Each number is 128 + 32 x the weight over its row's rms, rounded and kept within 0 to 255. Layers, rows and columns count from 0. Numbers have three digits each. The size before them is the row's rms in percent of the matrix's.

# gate: layer 2 MLP gate, 704x256, rms 0.222, rows 194-249, columns 96-127
# up: layer 2 MLP up, 704x256, rms 0.219, rows 194-249, columns 96-127
# down: layer 2 MLP down (transposed), 704x256, rms 0.152, rows 194-249, columns 96-127
gate194 103:162087142127128172135140190156143147141078162172115095112130097141143108120082132096163145180123
up194 103:067115113104117105140155053115149183074074156121069141085093200162105186106090175186061100126170
down194 103:144136115148171139143136110141140144086113178136135162180091150120137149123105115122154151098093
gate195 099:110167148194123110117163209096112117109122062112173125119182134116168109102161148032182134102163
up195 101:109098168134177136130122108161113144085158154078136139081146120183103078160069109161169145080155
down195 100:128121149156109191099070128083091118167142197115070150118124073156081158142116118187157187111108
gate196 099:065187209148178115088195149120160118154091122100161138107191109128113166143144161160175093080126
up196 099:123100100156121119156146093153153156107076113195115106138195146147122093178173138162146199138088
down196 099:152166145120079104146091157091106150129112134119196163133152115161088110079182124130107128093135
gate197 103:159061140076162076157115086117135115153083175079118099149140164130098172148157105132184105143143
up197 100:180138122103153124133131098141156072164121119128177160156107172094105121125155089125142121095110
down197 105:112163116127115089092135069131149161122163125121086144063123150160092115128146191190127169118147
gate198 103:184128144130113124109126121163112151131086109075159148124111197112120187081099127128154134092171
up198 102:086130153153098103111139067136129126144212138104111173120123146102103117120147110104149095092124
down198 102:098100136082106141089131103088149111164109123093125136144085170121099133172175128126158105160113
gate199 096:129155197134110180123191114132093160109144140121146182121143133099169159087104148167114098121126
up199 096:094126175139149111079091131159064074125153120156066145164142107066189155119155149163017115140098
down199 093:104123139157175042109128161127106146016140077152075148176181106200148147114135132180114120139138
gate200 096:076100128101079161176146179145115173159144097110153140176113071143094190107208121120091159138125
up200 098:138163181137086143117139077147124119158197119151088119211133163166101130134098132102171098108051
down200 098:118102071074141121126143109117152228130163145164168101116126097094152125115162110097115179135085
gate201 107:131130120121136153118187136153101176125168093101156081182161118108190148149180163132161132076122
up201 103:146058095125124175138138088128151137082097164122123112074104133126156197122109171108145108119064
down201 104:151081130176105123109129127113105098093108128113129104152105061166160139153093108097178156193107
gate202 108:147103133142121098132111138136128090073110157152151086186123142121115196187123179147145147107154
up202 105:108117117095025143102152136096135131120045182115206096121121163091149106111196141117104093176136
down202 108:085163132094106104136167211147123126167135110103092150121139147029136200135111085131134167129100
gate203 100:152146112169054115141146085112168115109184182093106084141146154136186149091073183091135132105168
up203 099:163065165135173132037094122109128103164105156071111088092105168141056082155133048142105143144127
down203 095:130120135169148158106152114161099138170156094178100112102109134097122151118098065144080103153077
gate204 091:102205115126172124152083156165142081090181081119116076123154204215098099117111102142080186180073
up204 095:113176117173142152120136104123067097146133142107070148160122082067082173085120152079098143097143
down204 095:080176101142123149164102102144096096145131139083067134108167120129097110137141141168137102171177
gate205 097:172204068072118148139117131091074168147102141125080112063091103070120147141089169181132088154168
up205 096:161182100116101170076140112161131122192165102131110112084150181110119124135148161185116096091158
down205 098:094214171085159143113108081101110142105088139110111147094167108106165128112126093095191137112147
gate206 105:106223122106138104093147112163115137161132091110086048136174155093093135106148152140148117124128
up206 102:093115134080144171153099182157193109050073131124146117144063097140099181049084096131144145149120
down206 099:140079149120161084150073118139142128042070137138158142162127145142093145105114099160072159082092
gate207 105:115110130078170163157127108082146124094130146135080081107134091127153167165140098166135146148082
up207 109:136112103173123140159134242121088164116131114099118144151110102187143108142142142155163148160164
down207 106:117148151113150096120088125154190187139154140124145171165177132184073104091198179181117132143171
gate208 096:167144202156143136124081132124136128149106158096091178093099169161162131128149137165169132158104
up208 100:170102145238137095093128044049169137099142108115127066118077146129157159107127147131083126106144
down208 102:133119103153141097072110108151186150103116128157140082055166119101118095127113190125174084120164
gate209 096:175117114134160151153152096176127140140148162103081133152134163104089144107171158069098197128110
up209 100:044104142129172143114121168165133126085145081134127158119104137162101178156152091062093135098158
down209 102:110103160152170141122113086130096129150135100120083095098119126112096150178105123135162126056098
gate210 090:106141071159110138186144094166065107109189123117155122110125106153174135140151197153082132096110
up210 084:139125047185114129189163120146086143124224139122171091114104079138162137150131152109130198044072
down210 090:152031139129134133155163107196097119126144127151179123134149079060133145099110114112120123084036
gate211 099:125158115109134111080125112148139107122099088160118115089103127134109139116132130125164123164134
up211 097:114150115078106153188142130111124142108131153127074088107112117124229128128019143085113076150124
down211 105:121159158112068136209184113157178155166202126118122132170140113227150145199146145194148152100119
gate212 083:094112148158155101118120054150162065122170151118095185164120079073115139122171141085145178071139
up212 080:136142156155115164119176144115128156191033093124114110149119092104068103184143099112113146192111
down212 089:138138137146062156093132118133101127140088154112199130115128132110152110143098126110102169167148
gate213 104:174139134091152146156180120120150125150141065140135099137100135115182124143197120157140201055182
up213 100:089140171116135082128134076153129106082070121095106077151099093098147135076106090079134116114087
down213 102:146174133123130167131127152149169197132165140138109114095107125172066096059114134136124113085142
gate214 101:166155125155122091101116111195124155125065147095159109132103144104091093176033141128104075107132
up214 106:187059134123112145214123076093068177121151125119128075101166096144083153189069147081163124162134
down214 101:088112130128096109141064114073155110130131127077124119161163162109123109117097183102101150207168
gate215 096:089153102150149140087157108141114166118081145115141085171130133146131206145095122137139102119166
up215 099:104138153167126161133142155099159150149149122106122195171047130085149155172116188166164095121067
down215 098:159102158135076170104115152104131148150175113097170137126156147077137144106161148140190144076109
gate216 099:120161101102118103129114122106176147141115103099093113093192169111189120150122160144141111074114
up216 103:127182133115091151131115197159159093162152169122107146122125141101113077142117183108120132116147
down216 101:134143175120103144115163144137138109137179157079144147138122113120032089127129095096122138149201
gate217 097:119120120115146120114163184133110124137085136074058084101161118125177109127085123147083070164148
up217 095:086184125154159111116087095111129098141170110130128056144171129189113165096106186123147159097077
down217 095:120094119130115180102181171094114136182102128168076106118143144154146122168094115124114124072131
gate218 106:083085111184118089134091171097117137150151090100139136095147123114076154123122131110144125078135
up218 101:125098174107119143165132176085141185173139091087116133192117094163049122135102157079142118112139
down218 104:142114206150080059153132115103096109107121131092088084192109175111137099098119102109081121081151
gate219 105:158162106110136116083149074124131121158123153122073154183116069153178196098135142090157094112134
up219 102:191123148121122076194135140090094101115104166147167095155151112151146091165096139124106088148154
down219 103:141132134125150090119115147137071138207122147113172157128171131117088147135113178116099154122097
gate220 094:075176129110158124134027094048146091141155111189165133102172137128144178113162113150155131150072
up220 100:167096118088114165110113095149104150154120214097137093117133165089120101109129204113130150132103
down220 103:160108053127102143118058131138137164118058117172139127098122144157090193094131120154138087109135
gate221 105:176167151114142132092089156138145102160108140112127128169099108103161167150126128108153137104094
up221 100:124095127114160138135071145097125148202151120095131132163169138118121161141109112099076158113176
down221 102:106116151142174097100113127115108116143091146095148061122086164106116142128173168186081112165118
gate222 103:147093124151152097160131139145152092077182123136135163121155135182154195153167097080124151158146
up222 106:109082156121128128168181139109119137122182190197137155101131118136140164086142167160132130094178
down222 104:162068102064132141163139114189114126077199182149148126101155150143121128148113099067142138110134
gate223 103:165122168145116090095104146160154131220130150115141115154170143111165148067107141138095102126128
up223 099:126090096138068148147180135120139131139186117112149099131091109128071095129147120091152145147113
down223 094:112208146076102128083100091140096084177065186091099173141118137124077099135072177105081109127119
gate224 106:114134134143148131163123106178123151149151105121030143146130157124113127170128141168168129090141
up224 103:159199116159127084133198120153112127127137123117085151164096138117153133127175115140126157148085
down224 106:127181149164173156093146110102113175204100147082165194119062107118077183120112169137163191121140
gate225 104:136154109144167117130094113101185199092150155093137104101172147134134117160156080178111172131131
up225 101:115108138112085127129195149127107158184105156162075124153162183105126146196165158111146152114101
down225 102:142134146104100037123152111153125126133130127128151172146139130149102136134137117133128151149169
gate226 089:143114151170187132114093149119146201140159123104060087100105137189142106135141114184159115152081
up226 088:173119119132112110098170100092170108136121128147158167120172128102093124151130089125161074073110
down226 094:134128098127083125104136110131109123114114109141126132140119146115084130177156146122171111095145
gate227 093:107131181116167123126136131147119107147152169149152125182101141114116103151089108097197122058109
up227 097:148169119116112109114129117133128100157168108065129137070129109163203175123105152156111092151119
down227 096:132091118157083112124079095149102139175109166106111077156115117067093085203108114142136064132177
gate228 105:156151135100133103116190079146148056163167100122146138093130139140091148151052107151124107096118
up228 102:159103169178092154101176152163123125110174123142133168141142200131134103098145183104174155146128
down228 100:129122207122130096080143220131141110145133088124116084123157131129084131208219113070140164159143
gate229 099:128118152122073156165158095128113139140122138092125162112141145165187136116160128123113129174138
up229 101:122123136135118113125208185118135166187118146096114166134168131159132085121106127164159104082166
down229 098:135058159143142160125064082083111177132110162096150122143171195127116064130160107130156143129151
gate230 099:088115162109129128109152146140095152147141137091088098168121163151160201193066173137085156082062
up230 100:086130139116173131075184147164144082173153112103134144151105134162088168108166146095108075065134
down230 100:097093145141158144120156155100112097098169123118109067144126119127129104105105135168112105157128
gate231 098:065117128164151119161084085155125140176150143180115084136159086110150203176117138091091134125137
up231 099:092193130148106129102079079136125174144115167159085118151139132128129146225100084185136160114160
down231 098:097121125088118119096145133170090163121123149116132146151160162119124108186129082143147108070100
gate232 104:104151132117158135113097100131094140141111097066091083110126121135175127063147201098090093098074
up232 104:162098144105142226098083114079143071159120123126139130118163117175123139113133090076161103066121
down232 106:124125108091163125132084079139153125210157130140134099102105114179135168084122127091122149078105
gate233 111:158118101140106106157179113141156133065142133141108123117134104107130138148144139124094129148149
up233 105:223136135171162107100163129158115145139184109201152075105120111151161104178164182166124121127141
down233 104:166156169139128100081083108118110145112162132083097106112148082149154110134156155133109129156081
gate234 102:097095178146137071116099138110125094105122136121103074156106102097085157097166081108166103084104
up234 102:124085110175089054147074143123132122133102094069104138090116113149098145082098146072104081129156
down234 101:127106137120113110147149094157187154096072130131088096156113130113112090100095113123132090091148
gate235 098:160140122096151131093126115066089163183138174182177162161130123108155100183135142149118116114133
up235 100:151147151123127113179143086103159095132055130182118168137109149205126085078119114128104138151129
down235 097:093128150056098146173113164150151152188110187116163118121125186119129087089118139105106148109134
gate236 094:117095113174077135155150104146102099093146139123176155142191178138138160102091143134079098116089
up236 099:091109107144101105118141077075132084153074131187102104097194204146147132140157112141119168122031
down236 097:141106173091142113081128122145158118127081124213167193127098150149135103127095161122102093145081
gate237 096:112127174146107133071104081093130070168141197127070186148125094133050148174132152159118097125049
up237 094:206132143123126169088153160154129203112134116131099102106089173116142088079106091124139139083139
down237 097:160130084127078172143131120113139155128132059095047122056123123126197157128114030134152119069135
gate238 097:126088124166151097108160138141128171084110177174097064114123092147111150047163118050092135152079
up238 097:134142149120131108157088120109135160094151189095169121115100073122154157072150155163164153171138
down238 098:117175188186135148152131178136108063156148145082060154098100055136152057147105110136104111134115
gate239 105:109142097104136167087123108151146097140145134110074134097112117143112118153097128204148093067123
up239 107:114079177107135178120174127097137104163138116152160170155163146069134109127151133072162121131142
down239 107:111152088223152122170166114100116085151160119107117140136093114137121141120119129110128113080124
gate240 102:159092150185093149134126097111177142105131161090092148153101110147122123143131141130115153107143
up240 101:106110154139046140119138100103124041140134177185075099137159108142098183061125159152113133075116
down240 097:118196105069131163115081180113123132131091077113106077146096120092170159131161142102118155160077
gate241 092:103118159094149122129093123099121093097132136161112123114096096190178150155116088104096136142098
up241 096:144174113178187099104076088124120174113121058095139146138125109203132101127125097168149147120166
down241 098:154143124128166171115100128109137156116134109115141118119121094143153117184152160136125140163116
gate242 081:106154157167207109043186085100121117093150142112096182131185133161122139158139135142134175125150
up242 079:104135113186173090007177110101093127104146131096075167147191143142117156144160139129114146161142
down242 090:122150106136178091130110153161125096134114173149104105135162169125102151137094091108142105119168
gate243 102:143175136146142084106143088103175140160181197204114171087152078146160128099098115082152124091122
up243 100:119152102127142116121140182096102092143083173124151098072114132171127136077146167104120193078174
down243 104:110167129126128120142172084092137135085188113170082115125142105138085131040112161103162111118174
gate244 103:105086123137163146108081124177186162145057140101103099189150131152111116113156103143137166086162
up244 100:138172116092140136155086188152093150111129101149124117130109149105105159107144064134097127086109
down244 098:139110065114122117129106100194179096118187114096117162127167171151157153104148062154142103108098
gate245 103:209155192112105103139169081131167088108112169134119107166141153137124183150154072198121083203118
up245 107:095082122116145147117124134148112161132141104068100156153102069192120150104133193093132148065173
down245 104:098103083114113154168171144141127115141143050106118089114079143108199129118149095155148129114133
gate246 095:139114089150146078153137095145137143133153107138055133112085136118132069107108147112099194160126
up246 096:183134168105148145076159105183167112136166115140191122082105083089158084138212167093123076171160
down246 099:133091080099167115116167123113154134151147133166096079113168136131122135182145129094166106137116
gate247 100:128131105104087140115131154134080141128138191118129131100153096124167117148116141115159151112175
up247 101:117123139128061108156142138085157161158096108112165142125119126117084108122152097103103121172117
down247 100:164178137156124207178147101165156109174148080102163074108103105153131129106113114103189127107105
gate248 107:159182177143097128137119156146099095117168107157148154093054124133128144116085200139144119136101
up248 103:155121155139123090162070093127127124052120161085123108092144112177129178083128102093134110110121
down248 105:102087126133119153103154102112131149077129117191137143128184125098108173152107109147169182162154
gate249 090:079183145184174117035052128115115150128128061103142144157169096168122120147107100158199162147119
up249 095:133158161089140099105157144080153114154157141078136104179121134144066159135084105151102145129166
down249 095:148115142114110135075136157146108108127177101062158113139138145145124121146102134135093101083140